config.toml
n_layer = 9
d_model = 128
n_head = 4
n_kv_head = 4
head_dim = 32
d_mlp = 384
vocab_size = 8192
activation = "squared_relu"
norm = "rmsnorm"
norm_place = "pre"
norm_eps = 1e-05
positions = "rope"
rope_base = 10000.0
rope_fraction = 0.5
qk_norm = true
attn_scale = 0.276
bias = "all"
tie_embeddings = "early"
parallel_block = false
extras = ["some layers without attention", "local attention windows", "shifted keys", "gated attention", "attention sinks", "value embeddings", "hashed n-gram embeddings", "an embedding shortcut", "skips across layers", "capped logits"]
init = "trunc"
init_std_qkv = 0.0425
init_std_o = 0.0
init_std_up = 0.0425
init_std_down = 0.0
optimizer = "muon_variant"
lr = 0.00492
beta1 = 0.95
weight_decay = 0.016
lr_head = 0.0224
warmup_steps = 0
schedule = "cos"
final_lr_fraction = 0.0
batch_tokens = [8192, 16384, 32768]
seq_len = 512
doc_mask = true
train_tokens = 127200000
steps = 6965
dataset = "wikipedia_en"
Each number is 50 + 12 x the weight over its row's rms, rounded and kept within 0 to 99. Layers, rows and columns count from 0. The size before them is the row's rms in percent of the matrix's.

# up: layer 3 MLP up, 384x128, rms 0.12, rows 129-155, columns 0-127
# down: layer 3 MLP down (transposed), 384x128, rms 0.0372, rows 129-155, columns 0-127
up129 094:44 46 60 38 34 44 18 39 49 59 34 28 65 58 39 44 53 30 47 38 49 41 27 38 49 35 59 43 57 42 46 39 52 32 39 44 69 63 43 53 40 50 52 53 51 36 70 37 36 45 47 59 50 53 62 46 31 43 43 48 74 64 50 69 37 41 66 36 41 36 63 60 51 54 56 62 43 66 53 54 65 61 23 45 62 51 57 27 55 56 79 35 39 45 55 53 36 63 63 70 49 69 44 54 58 59 64 54 40 36 35 47 60 58 54 52 73 58 44 36 38 38 60 48 71 67 61 66
down129 094:39 59 40 58 68 59 58 66 43 44 58 72 62 38 59 70 52 74 47 29 76 66 26 53 44 47 23 34 72 28 50 48 70 49 59 66 56 76 45 77 38 38 31 41 59 57 36 56 57 27 41 45 53 40 53 39 58 79 56 44 47 58 59 46 51 43 41 37 39 52 49 37 63 61 61 56 51 57 36 32 55 46 35 59 33 41 53 57 36 42 58 73 51 45 40 48 45 64 51 41 30 39 54 42 60 51 53 49 54 40 35 47 54 57 49 52 61 57 40 50 24 49 47 48 43 59 39 61
up130 102:45 46 51 47 54 72 35 48 44 65 48 50 33 42 36 50 35 57 51 31 66 60 54 34 55 61 56 59 45 33 58 30 42 54 45 26 55 50 40 48 41 51 19 64 56 27 58 35 60 35 44 52 51 58 39 27 34 45 58 36 65 60 63 39 39 59 48 57 61 50 33 65 55 41 43 55 53 38 71 30 73 61 49 48 59 37 52 48 67 51 43 59 46 65 43 70 56 41 49 38 41 26 42 45 49 69 64 22 39 37 42 67 43 45 41 32 52 43 45 30 41 43 68 37 78 61 51 51
down130 106:44 39 63 64 42 31 61 65 51 34 53 53 69 51 38 45 25 58 36 55 44 29 43 46 34 51 29 54 65 71 45 43 47 59 34 51 44 51 49 74 63 41 68 32 43 52 50 61 63 61 67 25 40 46 61 55 40 47 69 52 54 29 70 42 48 66 34 53 36 60 36 45 65 30 30 40 55 52 36 49 44 55 67 47 50 43 49 58 40 46 49 72 32 55 57 37 31 58 60 37 43 51 45 63 49 71 54 84 43 61 40 55 56 36 63 55 56 41 34 52 62 51 63 59 38 52 37 51
up131 111:53 64 39 37 54 79 50 55 33 55 34 36 39 67 49 33 61 64 60 67 32 51 70 57 44 39 41 63 43 49 52 57 66 62 68 72 43 54 73 53 64 53 41 58 47 25 41 33 35 45 59 24 44 60 59 59 40 78 43 71 33 62 45 27 53 62 56 50 55 43 54 48 55 47 71 20 65 48 65 59 62 52 61 42 45 52 28 47 62 55 56 37 56 28 50 42 64 59 67 44 45 48 49 52 49 39 60 29 54 55 36 67 67 61 57 51 57 63 53 60 56 41 49 52 52 44 43 46
down131 108:45 43 29 59 44 49 45 46 38 40 50 62 44 44 37 50 36 63 26 63 39 51 52 43 71 71 64 53 71 34 51 49 34 40 58 54 61 34 71 63 43 41 54 83 44 54 55 45 36 49 45 32 52 46 47 43 62 36 49 47 54 54 50 50 50 73 48 48 43 55 52 54 74 60 30 42 43 24 52 35 48 64 52 57 49 34 60 57 59 36 51 55 63 44 41 49 52 53 70 57 71 32 50 67 48 35 60 45 75 54 38 42 78 43 48 53 60 59 33 53 34 59 60 56 37 25 76 31
up132 099:29 55 58 30 49 45 61 68 50 50 42 35 51 63 61 50 34 72 37 70 41 49 53 47 54 51 44 49 39 37 51 39 54 57 36 52 39 59 47 34 61 46 64 40 62 40 43 42 42 39 50 61 37 37 48 51 70 63 26 67 42 57 55 62 35 45 32 60 56 34 52 59 52 44 43 69 71 50 56 50 35 52 41 41 64 45 23 42 23 72 36 50 72 41 48 73 53 69 46 54 38 42 56 59 71 52 34 60 43 39 51 61 40 70 70 56 32 49 30 62 57 53 66 29 48 35 60 41
down132 095:58 70 53 54 53 47 50 61 64 55 49 54 43 58 59 43 52 37 49 43 62 64 48 35 54 43 76 46 65 60 55 77 45 27 64 41 59 29 53 51 35 39 37 48 54 34 49 55 55 59 39 38 49 45 51 64 40 37 50 39 46 47 48 68 14 46 55 44 57 51 44 46 43 63 36 56 31 33 47 45 49 39 51 43 55 48 09 35 46 62 69 44 45 38 59 52 41 67 61 20 66 36 52 53 52 19 47 47 47 36 58 44 45 39 37 25 61 49 28 46 52 55 67 44 65 56 33 37
up133 076:45 41 63 57 48 57 52 60 29 50 48 65 49 36 60 96 31 42 64 47 42 53 59 58 49 51 45 44 62 48 30 47 66 59 61 46 48 70 42 49 56 46 54 63 30 47 58 50 28 57 36 61 46 54 38 56 55 39 21 49 55 70 29 57 57 34 51 69 40 31 40 54 57 54 43 70 49 00 53 54 32 46 34 58 57 44 51 59 45 48 63 66 43 51 42 54 47 54 58 40 39 54 67 45 49 36 47 51 62 38 48 44 60 38 42 43 37 51 62 32 52 67 47 38 49 44 37 34
down133 088:49 59 64 46 41 77 52 44 57 55 65 67 37 47 64 26 39 52 25 45 60 46 49 50 36 51 55 60 53 55 61 75 69 46 47 71 51 49 38 61 41 55 45 57 64 62 64 75 40 40 48 56 54 65 25 63 66 72 40 40 52 54 49 65 28 47 58 65 51 52 59 28 46 48 38 44 36 34 52 50 57 59 55 52 47 51 58 53 49 40 39 59 48 42 55 27 44 59 60 35 58 38 39 52 30 44 46 64 42 34 48 51 52 56 49 58 62 52 47 57 31 78 56 09 54 72 51 35
up134 100:38 56 44 44 63 52 58 54 30 38 62 64 56 25 48 44 69 63 38 57 46 24 36 60 59 55 56 68 40 52 51 50 60 58 24 46 46 41 49 51 64 49 42 60 43 30 29 57 46 50 54 53 63 37 51 29 49 53 81 31 39 34 54 58 50 47 66 76 60 50 51 53 43 39 74 35 63 57 33 53 39 56 33 49 51 32 59 68 46 56 67 43 52 69 55 64 38 46 56 45 45 51 36 38 50 44 72 58 55 54 47 70 50 48 37 36 38 27 45 74 58 52 66 54 37 74 43 50
down134 104:50 51 64 74 36 40 61 64 71 54 48 63 30 68 58 59 56 71 65 49 43 73 57 32 41 50 42 55 73 51 49 48 50 76 35 72 51 54 51 41 42 56 56 34 50 35 70 75 61 45 51 64 52 40 38 44 47 45 69 23 34 59 30 26 61 50 42 60 31 63 29 57 52 42 48 39 63 43 55 58 56 46 73 54 63 63 33 62 51 57 62 55 68 42 55 49 37 36 36 57 52 32 55 39 62 54 49 45 35 44 47 46 57 70 60 50 43 60 64 47 46 47 53 52 56 65 72 48
up135 104:48 39 74 40 50 55 51 46 30 34 46 40 53 26 42 65 55 40 30 47 55 37 57 43 42 39 64 68 67 34 68 50 54 45 57 35 23 45 47 45 52 54 43 36 58 60 42 78 47 61 52 37 51 59 38 72 74 53 56 69 60 46 62 74 42 54 52 59 43 45 45 24 38 46 51 25 42 63 67 40 65 62 40 53 61 33 62 49 39 42 39 49 71 44 48 51 51 44 44 62 41 61 44 30 73 58 54 57 44 48 59 54 60 67 55 42 58 40 49 58 44 47 32 61 30 55 21 52
down135 102:52 44 69 73 34 38 61 47 45 52 48 56 34 59 67 57 46 50 49 45 26 74 40 41 22 58 31 63 47 39 41 67 51 57 70 74 36 44 41 37 64 42 48 54 31 46 57 38 42 44 54 49 28 37 47 72 42 68 45 52 54 39 26 48 60 47 42 49 43 44 29 47 58 62 55 44 40 31 34 54 70 47 33 49 58 55 47 45 66 43 48 45 45 51 76 44 41 75 57 63 57 37 34 45 55 59 52 68 46 67 49 39 58 57 65 39 67 56 38 51 49 48 51 63 32 40 76 66
up136 110:62 42 26 36 46 37 52 35 44 46 47 37 52 60 41 44 50 58 61 59 35 55 63 45 43 65 41 46 57 36 59 54 38 65 41 72 50 69 53 73 76 38 39 70 57 47 66 71 54 47 72 54 45 65 71 57 44 57 43 40 60 42 43 69 32 41 49 72 61 52 65 35 40 40 58 38 57 60 68 41 42 29 60 54 62 61 43 44 57 41 56 27 73 56 51 47 56 48 45 60 46 46 73 66 64 40 56 54 43 44 34 43 48 39 49 69 55 33 59 36 65 75 50 65 45 73 49 57
down136 097:60 43 47 19 48 34 80 64 56 38 49 61 58 76 86 39 46 49 55 55 41 57 16 61 37 34 56 51 46 32 74 63 65 39 62 36 63 31 60 57 39 59 44 63 45 63 47 55 56 52 56 47 52 37 65 69 32 48 47 48 32 51 55 43 47 34 45 43 25 37 58 56 66 50 53 42 43 45 55 65 42 50 44 49 46 61 49 52 43 61 55 40 52 28 20 52 50 46 60 55 71 41 50 29 59 60 48 43 41 64 57 55 48 39 50 52 48 39 51 70 32 42 48 57 52 57 58 61
up137 092:57 61 34 45 52 28 28 52 49 52 48 47 55 32 40 65 59 26 47 54 31 59 60 49 47 54 47 49 41 37 46 53 53 83 61 37 27 40 50 52 32 38 42 40 50 30 35 75 51 58 38 64 47 43 66 61 37 28 69 60 38 39 48 58 41 38 67 52 62 38 38 68 59 38 29 56 40 36 50 63 44 42 31 53 45 44 45 37 61 42 61 53 55 43 57 48 56 61 53 36 38 44 74 58 73 61 52 49 44 51 56 53 73 69 50 65 54 56 45 59 65 33 67 69 26 41 42 51
down137 094:34 65 40 61 46 37 27 48 60 54 47 58 32 51 47 52 46 53 41 63 70 35 59 50 71 53 66 42 66 54 52 53 50 28 51 46 64 35 48 47 48 47 71 46 53 40 62 72 39 54 52 62 45 37 16 30 41 60 47 66 40 48 56 58 48 42 50 66 45 58 57 61 26 47 48 59 61 44 55 54 53 33 56 47 54 37 38 48 46 78 40 56 27 49 65 27 45 52 49 69 48 33 44 41 47 49 44 68 49 49 78 26 62 51 53 74 42 22 58 34 50 44 43 67 51 46 71 45
up138 109:41 65 33 48 50 72 53 59 62 44 58 42 45 45 38 50 46 71 51 66 64 54 58 68 48 60 57 47 34 32 55 63 56 64 46 36 06 40 52 56 61 40 53 51 57 40 65 59 36 35 57 37 59 63 44 32 46 64 44 37 44 59 69 75 67 51 61 61 50 45 40 54 33 43 44 47 63 70 58 75 53 32 51 43 78 48 33 53 45 46 46 40 53 42 75 49 49 66 41 54 53 65 54 63 46 54 69 53 49 24 41 48 57 51 56 52 46 44 50 49 49 38 76 49 41 60 77 43
down138 105:38 30 63 37 77 56 46 56 43 71 48 42 55 54 57 41 38 49 56 49 44 44 43 59 64 39 68 68 43 52 62 33 74 43 40 56 47 37 49 60 42 46 43 57 60 49 61 52 40 42 47 53 57 50 82 64 29 46 81 37 22 68 41 41 66 46 56 58 60 35 46 47 34 50 47 37 56 49 40 51 50 32 69 42 36 51 41 46 64 46 49 54 28 34 29 45 49 36 61 51 58 62 55 42 47 76 38 58 45 52 63 40 35 60 41 57 43 68 59 58 16 37 66 38 52 68 53 47
up139 097:45 49 61 57 49 45 45 59 47 63 55 44 52 45 36 31 47 54 55 47 49 38 62 57 52 78 43 45 45 71 44 58 53 59 52 47 51 43 49 49 53 34 52 35 53 69 49 47 33 37 56 73 68 54 47 63 35 80 66 47 58 64 65 44 48 51 58 22 08 30 53 48 73 51 59 33 61 38 59 57 66 58 27 67 51 55 65 44 52 47 40 30 79 38 52 50 70 36 26 18 48 45 49 42 57 61 40 55 62 52 62 31 55 51 60 45 42 59 51 60 46 48 43 41 52 51 51 48
down139 097:36 31 81 55 50 57 55 41 40 51 71 54 41 67 67 57 50 66 47 54 58 66 47 44 30 40 33 47 24 45 43 55 53 25 51 67 17 51 51 34 56 47 51 56 48 48 52 50 63 36 55 63 32 48 57 60 42 44 53 43 44 54 76 50 64 48 53 30 42 45 45 18 43 46 40 70 46 40 65 53 42 49 51 75 33 50 50 53 33 55 30 31 64 69 28 58 43 61 37 40 36 57 70 62 49 66 67 49 61 58 59 46 45 38 48 67 51 51 62 49 51 47 56 43 51 36 63 54
up140 112:27 51 41 59 30 47 46 46 35 68 58 24 60 59 23 40 55 61 64 28 47 52 58 59 38 61 42 42 60 47 43 11 54 48 48 42 45 72 44 56 45 51 71 30 48 67 36 51 49 50 68 11 39 52 65 49 48 48 32 58 54 37 47 69 46 53 41 57 36 51 48 56 54 37 71 58 63 65 43 46 38 51 58 46 49 45 45 35 41 57 42 49 64 60 46 51 65 36 55 43 46 56 31 52 64 47 41 53 24 58 42 60 51 48 33 67 55 59 64 57 32 65 45 67 62 56 40 42
down140 108:60 36 34 52 41 47 66 58 44 42 29 74 59 73 28 54 42 64 42 68 44 59 40 43 57 55 73 36 59 56 67 45 66 42 38 61 53 27 63 51 54 33 49 55 59 40 45 55 34 61 53 65 35 84 55 34 37 58 48 29 52 51 44 48 32 55 49 47 55 58 53 49 35 64 33 51 62 52 36 57 49 38 51 56 45 47 65 51 50 60 57 47 70 63 27 59 35 72 78 67 29 66 49 53 47 74 58 53 48 58 58 53 40 38 61 45 45 30 62 37 38 40 55 47 49 53 42 43
up141 096:52 48 50 55 26 41 48 41 49 47 50 46 37 56 54 52 60 52 58 80 73 60 49 48 46 21 69 43 45 52 50 50 32 46 54 43 59 55 58 59 49 33 46 15 33 59 77 54 62 57 32 54 46 53 37 52 62 60 51 72 41 30 41 63 58 49 60 41 49 63 42 60 27 76 58 49 65 44 53 66 48 44 56 64 60 54 31 52 55 39 55 34 60 58 23 60 56 46 67 50 56 51 62 71 50 63 65 44 45 86 59 52 54 43 45 43 44 70 60 33 45 43 50 63 60 37 56 53
down141 093:38 49 66 79 43 67 48 61 58 42 50 72 46 55 59 40 32 50 38 55 43 56 58 56 61 52 57 45 45 60 41 61 33 66 50 56 42 52 50 42 36 50 28 58 48 61 39 68 69 31 47 35 06 62 44 66 48 27 48 49 35 49 52 68 52 57 56 67 63 36 53 67 60 55 38 60 52 56 37 44 37 24 58 41 28 57 48 71 50 47 58 68 59 54 46 56 54 65 33 54 39 39 42 71 77 43 66 71 58 45 43 48 45 60 41 45 44 42 56 45 55 41 57 46 57 48 46 72
up142 114:51 43 29 69 41 60 59 48 35 62 74 43 49 55 69 28 37 56 74 37 62 54 43 63 50 53 37 55 37 25 57 53 59 48 34 51 38 36 38 55 43 46 52 73 58 51 55 66 54 54 56 25 37 23 70 57 54 41 46 66 54 61 72 60 62 52 67 72 55 43 57 82 65 66 53 44 51 56 48 56 27 68 55 46 46 45 53 56 42 44 62 37 56 51 47 53 66 40 67 45 29 49 41 44 60 40 34 37 31 48 47 52 36 58 46 55 59 47 70 46 55 46 40 76 47 48 43 57
down142 106:46 62 55 60 39 36 48 41 63 56 52 59 35 74 55 51 50 28 48 33 52 58 55 64 59 39 59 38 32 47 56 33 46 28 30 41 52 36 68 51 46 64 49 57 68 67 46 48 58 41 53 68 52 53 56 45 58 63 68 17 52 38 46 47 57 43 43 39 56 56 40 42 44 73 36 67 34 66 56 22 51 54 72 28 35 43 50 40 63 28 33 60 45 33 38 36 53 65 63 60 55 45 22 54 48 39 51 41 34 32 66 51 46 74 49 50 49 39 57 53 42 50 67 49 57 49 53 61
up143 100:27 55 46 54 51 42 64 41 37 33 75 32 73 65 82 50 65 52 55 62 53 45 59 58 49 33 52 46 52 48 52 48 43 39 37 32 38 47 54 37 46 57 54 31 50 52 61 73 37 68 53 28 43 44 35 35 50 41 65 49 21 43 59 48 44 48 65 70 42 47 46 53 57 31 48 43 74 50 59 43 61 44 55 47 40 55 31 59 49 48 70 59 51 60 71 48 47 43 55 77 57 57 50 33 49 60 28 60 49 49 46 37 69 31 54 50 55 66 50 40 70 31 51 55 33 36 61 34
down143 112:51 41 40 46 53 50 33 52 56 64 48 41 44 32 47 58 68 59 72 45 38 64 70 56 74 59 61 44 55 84 17 69 39 33 55 63 48 57 39 55 24 56 67 64 46 41 46 56 49 55 45 57 58 49 45 73 39 58 36 36 39 46 54 28 46 58 56 59 50 48 38 46 27 51 68 51 79 59 39 35 44 57 62 64 46 36 48 48 63 43 45 26 37 66 61 48 62 56 54 56 45 66 40 65 48 50 54 64 31 34 64 75 65 49 52 46 55 44 50 54 45 35 52 60 59 67 50 45
up144 103:54 41 60 57 48 55 54 50 44 69 38 38 43 48 31 51 56 29 37 43 48 25 53 68 52 52 51 65 65 44 65 49 54 36 65 58 24 61 59 34 49 41 68 54 41 59 59 49 63 51 55 46 49 57 46 65 63 54 37 38 61 44 47 45 37 38 45 41 61 42 41 55 29 70 56 52 28 66 58 57 43 51 42 66 59 57 38 40 71 30 54 49 68 45 69 54 73 63 51 57 26 53 33 42 39 47 29 55 61 27 33 71 69 48 54 56 55 45 47 49 42 20 71 78 50 38 55 49
down144 102:39 53 50 61 66 47 63 53 65 63 62 66 47 63 71 74 50 35 51 45 43 48 47 53 25 74 41 39 48 72 48 51 27 55 56 65 56 54 40 60 52 60 43 56 51 22 61 56 60 47 51 43 43 47 51 56 34 33 38 63 56 59 29 53 54 57 34 50 39 65 56 73 36 29 62 49 56 41 50 45 46 57 44 34 48 45 68 42 33 62 44 52 54 50 39 19 30 58 51 63 66 37 32 30 66 46 59 58 40 37 55 33 42 42 45 20 60 67 48 53 59 55 51 29 50 38 49 37
up145 096:49 48 64 36 51 50 47 51 64 71 40 43 66 60 39 45 41 76 47 56 36 23 55 47 69 62 70 56 52 23 34 59 39 35 63 58 37 61 52 47 64 61 58 49 35 45 50 33 47 24 64 19 58 49 47 53 46 40 31 47 56 60 36 61 42 64 62 59 54 41 51 50 74 59 45 53 54 56 53 50 69 30 50 48 32 39 52 29 50 60 55 47 45 49 68 41 54 67 38 33 23 70 45 41 34 55 47 48 53 64 37 48 43 52 39 51 58 54 68 65 52 35 44 59 61 55 43 79
down145 100:62 31 68 72 45 61 39 44 64 48 52 48 73 70 40 62 54 52 59 41 66 61 36 71 59 68 55 61 34 61 51 46 49 48 55 53 46 50 50 67 41 48 48 46 68 48 29 63 72 50 48 46 46 66 26 65 51 49 51 45 57 64 34 54 40 62 49 69 42 57 71 57 35 42 49 61 41 38 39 50 57 37 46 34 62 43 57 28 77 46 56 67 25 51 52 65 56 38 41 30 47 43 55 61 56 51 41 50 53 54 41 55 51 63 33 71 37 51 32 53 31 55 73 59 66 38 27 38
up146 097:33 35 54 45 60 35 53 47 31 48 58 66 38 64 56 53 63 49 46 65 77 47 72 30 43 65 43 64 43 57 52 62 56 49 45 66 51 66 48 53 47 37 16 34 53 48 49 57 49 46 54 50 37 50 36 50 24 36 48 32 49 62 43 66 40 60 53 48 65 62 36 42 63 62 39 37 65 51 61 60 43 63 43 40 51 64 52 52 59 58 66 51 24 52 65 67 64 48 47 53 40 56 60 36 66 55 50 69 43 39 36 49 27 34 34 45 63 47 63 76 55 60 40 20 46 33 60 61
down146 096:33 46 58 38 45 53 29 49 21 39 62 44 63 50 69 59 69 71 44 57 48 55 50 60 37 55 71 64 62 60 57 32 56 30 42 43 60 62 71 54 59 58 34 25 56 46 37 56 43 29 48 52 52 35 38 61 83 35 54 39 64 50 46 39 38 39 39 31 48 51 50 52 48 56 64 41 49 59 57 32 67 60 57 39 53 48 53 50 42 42 40 48 54 55 64 53 48 61 65 32 51 66 52 62 47 59 47 75 56 62 45 66 54 49 50 49 52 37 53 53 11 57 51 15 53 47 63 51
up147 101:56 45 53 58 50 39 47 72 51 42 20 53 34 57 56 38 53 47 41 52 52 39 60 49 25 52 52 47 58 45 68 52 56 43 54 44 47 62 59 43 48 32 31 49 41 50 63 30 62 31 26 27 42 38 45 54 58 40 36 39 42 32 70 40 66 50 49 26 54 60 52 58 33 59 46 64 57 69 29 38 37 60 45 43 29 22 46 43 56 63 57 61 52 43 43 37 62 51 63 35 12 30 54 58 53 50 35 45 46 45 58 30 38 45 37 56 58 29 40 41 54 43 45 62 52 39 64 57
down147 098:44 42 79 72 30 57 29 47 52 41 40 60 54 38 46 52 70 44 42 74 86 48 62 48 40 42 32 69 61 34 39 39 33 32 64 32 41 52 56 53 61 44 37 62 29 58 62 54 58 33 63 51 60 66 54 33 54 37 53 42 40 48 41 47 34 71 53 47 64 25 73 44 47 52 51 50 43 29 53 47 49 40 55 44 55 58 60 54 51 63 46 28 45 74 45 45 83 37 48 55 46 61 55 39 50 42 45 39 53 44 33 57 54 52 49 67 41 46 42 63 64 56 52 44 51 63 59 51
up148 097:57 63 41 60 57 61 49 46 51 60 44 73 29 47 57 41 66 51 50 55 45 44 61 61 51 41 56 69 59 64 58 51 43 48 44 53 37 55 53 76 64 31 70 65 31 46 64 72 62 61 47 49 68 77 42 38 55 60 44 67 48 48 37 51 58 54 32 46 65 65 47 52 47 30 53 38 45 46 50 49 30 43 54 44 47 50 35 79 50 51 60 32 58 30 56 52 54 55 41 51 20 49 44 33 42 48 50 69 61 56 54 44 58 68 41 44 31 18 32 53 64 33 51 31 39 37 29 49
down148 099:57 42 62 53 41 57 46 64 57 43 70 53 44 60 54 48 36 50 78 40 25 50 67 67 31 45 53 59 51 70 44 49 48 64 49 67 55 64 49 46 64 36 15 47 70 59 43 32 64 34 49 57 28 49 52 59 31 45 51 40 64 54 40 47 57 50 45 60 56 70 43 55 49 40 42 57 40 50 34 45 50 37 55 68 62 33 63 62 59 71 40 50 64 42 41 38 59 54 65 62 33 78 52 54 58 37 48 71 42 38 35 48 40 45 37 57 60 61 49 31 44 43 54 70 58 75 73 46
up149 101:34 31 54 60 43 41 50 49 41 32 46 56 53 31 60 79 58 53 32 41 53 42 46 78 50 57 73 71 45 55 51 48 58 68 37 47 35 38 40 20 45 52 68 51 65 41 44 55 44 56 24 43 72 45 42 65 48 50 35 59 45 61 51 49 74 40 55 45 70 50 36 40 54 70 66 28 51 50 49 46 44 51 59 58 69 46 70 47 54 51 48 53 49 53 51 70 46 51 61 38 65 34 70 26 59 72 39 54 49 54 53 49 47 32 67 35 37 46 48 49 65 67 46 49 45 67 34 51
down149 100:44 56 60 66 26 61 41 63 52 47 46 61 36 75 86 33 63 58 57 23 49 63 70 40 52 40 54 54 48 46 62 51 72 36 49 56 60 36 43 39 48 46 44 74 35 45 41 79 49 44 50 43 49 34 35 44 59 59 55 55 52 59 43 36 57 44 39 30 59 35 68 47 38 32 43 51 61 44 58 52 41 63 51 44 35 34 45 43 66 44 46 39 59 57 51 50 53 29 82 47 57 33 27 47 57 55 49 37 52 50 39 37 39 51 42 56 72 55 67 48 47 28 65 62 57 36 48 46
up150 112:49 54 40 35 57 58 63 64 43 44 69 62 47 53 34 54 63 55 30 71 36 53 52 57 77 48 46 57 49 37 56 35 70 71 52 44 63 56 51 45 50 47 47 49 41 54 57 39 51 56 67 46 69 56 30 36 30 60 54 34 32 41 57 61 49 38 45 48 58 72 37 55 40 54 82 46 78 41 45 41 51 58 60 46 68 58 43 43 77 38 58 52 46 44 56 66 62 55 44 32 40 32 44 35 75 67 52 84 47 36 56 51 56 50 46 58 48 45 33 59 52 44 58 27 58 58 68 44
down150 103:60 68 59 54 51 58 49 56 59 55 54 50 56 51 34 75 33 45 41 53 44 57 51 52 61 33 51 51 53 58 58 45 68 39 39 56 52 57 34 06 48 41 49 59 39 64 44 52 40 58 55 50 59 50 45 58 32 68 51 55 41 44 45 43 50 51 51 66 55 52 34 58 26 24 54 50 62 04 68 33 52 45 65 29 50 39 44 50 54 47 25 63 58 51 47 42 48 57 57 27 63 52 76 60 64 67 48 41 48 44 49 31 58 52 47 45 58 31 33 27 47 45 45 39 63 47 61 60
up151 098:43 46 37 61 36 31 48 59 37 53 58 54 47 46 54 49 73 76 40 51 58 41 48 74 40 53 56 73 44 52 52 57 58 56 31 42 31 61 54 40 36 31 52 47 58 41 54 56 54 46 52 52 43 60 57 38 25 55 63 61 39 54 31 38 53 24 32 61 34 57 37 50 47 45 64 36 60 44 33 53 49 22 51 38 55 34 43 62 60 60 81 39 51 57 68 77 33 44 41 64 38 57 40 42 54 50 64 50 51 47 40 50 57 48 32 56 35 42 48 73 53 67 46 72 36 68 71 53
down151 101:59 72 44 32 64 33 40 67 52 68 54 51 58 26 65 44 53 58 57 35 47 50 65 65 58 54 44 51 56 58 53 48 57 53 45 53 35 49 48 52 33 38 77 60 53 57 62 84 43 53 53 52 15 42 41 51 41 32 72 55 45 44 49 38 59 52 50 58 45 40 32 42 66 22 57 69 60 69 40 33 56 21 63 38 52 59 42 41 53 65 47 28 63 53 57 45 30 58 61 55 56 58 56 65 47 59 51 54 46 26 54 54 54 60 41 67 62 61 55 29 56 51 47 55 37 44 58 37
up152 093:44 84 66 40 47 40 49 68 32 41 48 68 47 52 67 47 47 49 38 60 60 22 41 48 64 68 66 54 57 59 49 60 60 44 52 46 47 27 41 57 49 30 67 46 64 49 54 70 53 58 67 54 70 52 32 31 46 57 43 60 37 61 64 62 34 48 50 24 71 43 32 35 56 38 60 58 59 55 35 32 26 56 63 61 32 52 55 43 61 60 46 46 62 42 55 42 43 33 45 44 38 83 64 65 46 46 60 60 48 37 62 46 51 34 60 54 52 37 60 50 61 51 51 54 43 56 67 41
down152 099:78 52 38 56 48 46 70 45 55 29 56 46 43 28 38 35 43 41 47 55 49 32 38 46 67 46 46 45 51 48 45 73 36 60 48 50 45 53 56 37 49 41 46 34 53 78 64 57 39 58 48 55 61 43 59 57 42 75 56 26 61 56 39 57 52 53 46 57 63 50 55 63 59 62 57 31 57 34 47 43 57 50 44 59 41 48 29 56 37 60 53 60 47 58 20 51 33 35 63 50 30 39 48 50 35 29 40 64 69 32 52 39 29 34 82 47 57 29 37 59 39 53 41 50 33 44 69 41
up153 091:48 66 63 50 60 75 57 46 48 38 56 74 23 29 52 33 51 68 24 39 67 44 46 74 57 37 37 68 56 38 60 70 47 45 63 50 43 33 51 58 56 35 74 47 51 34 61 67 59 33 41 47 55 51 63 60 50 55 26 54 53 57 34 82 35 45 41 42 54 52 66 23 32 64 57 69 45 50 44 32 66 62 56 51 36 43 53 72 42 48 52 55 43 44 56 52 41 51 38 52 58 50 46 61 37 64 31 46 34 53 36 51 42 52 51 44 53 53 54 47 48 51 47 66 58 58 53 74
down153 094:27 42 57 29 45 57 50 44 42 57 56 61 57 61 38 30 52 51 22 33 22 42 39 50 61 51 50 58 43 65 37 31 21 56 60 51 28 51 47 38 47 42 53 68 53 68 42 56 52 58 67 50 30 51 55 41 39 43 81 47 60 30 56 56 54 64 76 66 26 67 67 54 47 56 60 42 47 71 39 37 53 55 47 57 66 50 29 53 60 26 56 51 33 52 52 48 33 56 41 41 49 55 51 75 72 44 56 61 45 66 45 37 54 54 52 46 52 47 41 35 53 45 56 40 52 46 38 38
up154 090:53 57 33 60 34 39 44 43 61 72 47 27 50 41 43 40 35 33 70 38 56 50 45 18 58 43 30 49 55 68 55 55 34 53 43 36 50 44 43 43 50 65 60 58 57 52 63 53 44 30 44 62 20 44 46 45 35 35 53 44 48 54 40 46 46 23 30 32 43 69 24 51 64 45 47 58 41 37 66 53 39 48 30 40 53 56 43 41 66 60 64 48 77 42 38 27 64 60 38 45 62 65 45 44 49 64 47 44 46 51 47 46 49 53 57 36 49 54 53 44 78 47 39 41 56 46 71 30
down154 094:54 48 53 63 77 45 51 55 49 30 40 58 62 58 51 52 54 71 65 46 49 34 64 71 45 38 76 30 50 47 53 35 52 52 24 51 45 32 55 63 47 55 50 40 57 49 61 72 49 53 38 47 40 48 17 55 51 51 44 48 48 47 35 46 52 76 58 43 49 19 58 40 48 53 52 48 42 54 38 52 57 40 37 38 45 61 63 63 54 30 44 61 22 44 44 48 70 46 49 75 43 46 47 60 56 44 62 49 61 28 37 72 43 38 36 60 35 35 68 66 34 40 71 39 53 39 51 64
up155 097:38 40 52 51 53 59 59 32 28 48 57 76 61 50 45 47 73 61 39 41 52 25 53 35 46 51 56 53 68 50 42 56 53 59 77 57 34 57 41 56 28 51 51 41 64 52 36 46 39 44 46 45 53 47 04 41 72 65 46 59 66 51 50 46 37 37 32 68 63 69 39 59 48 53 54 60 59 52 55 37 45 71 29 56 51 66 48 51 41 67 59 63 53 53 42 51 31 45 70 48 52 60 46 64 59 67 55 43 44 47 47 55 51 31 65 52 31 22 49 53 39 41 45 61 42 42 70 66
down155 106:55 48 77 63 49 38 51 38 23 49 48 47 78 55 45 41 59 34 40 31 45 18 49 67 55 47 57 55 67 72 53 46 17 37 60 55 49 66 38 47 39 59 46 49 59 58 43 59 31 45 65 38 60 36 65 35 73 55 58 75 61 66 60 54 60 42 46 66 56 44 44 52 63 72 67 63 39 39 33 80 67 52 62 59 50 29 45 37 47 41 44 52 55 49 44 48 53 47 55 45 68 54 63 52 37 60 44 29 41 41 54 48 60 62 57 48 64 42 61 51 46 42 46 58 44 53 43 53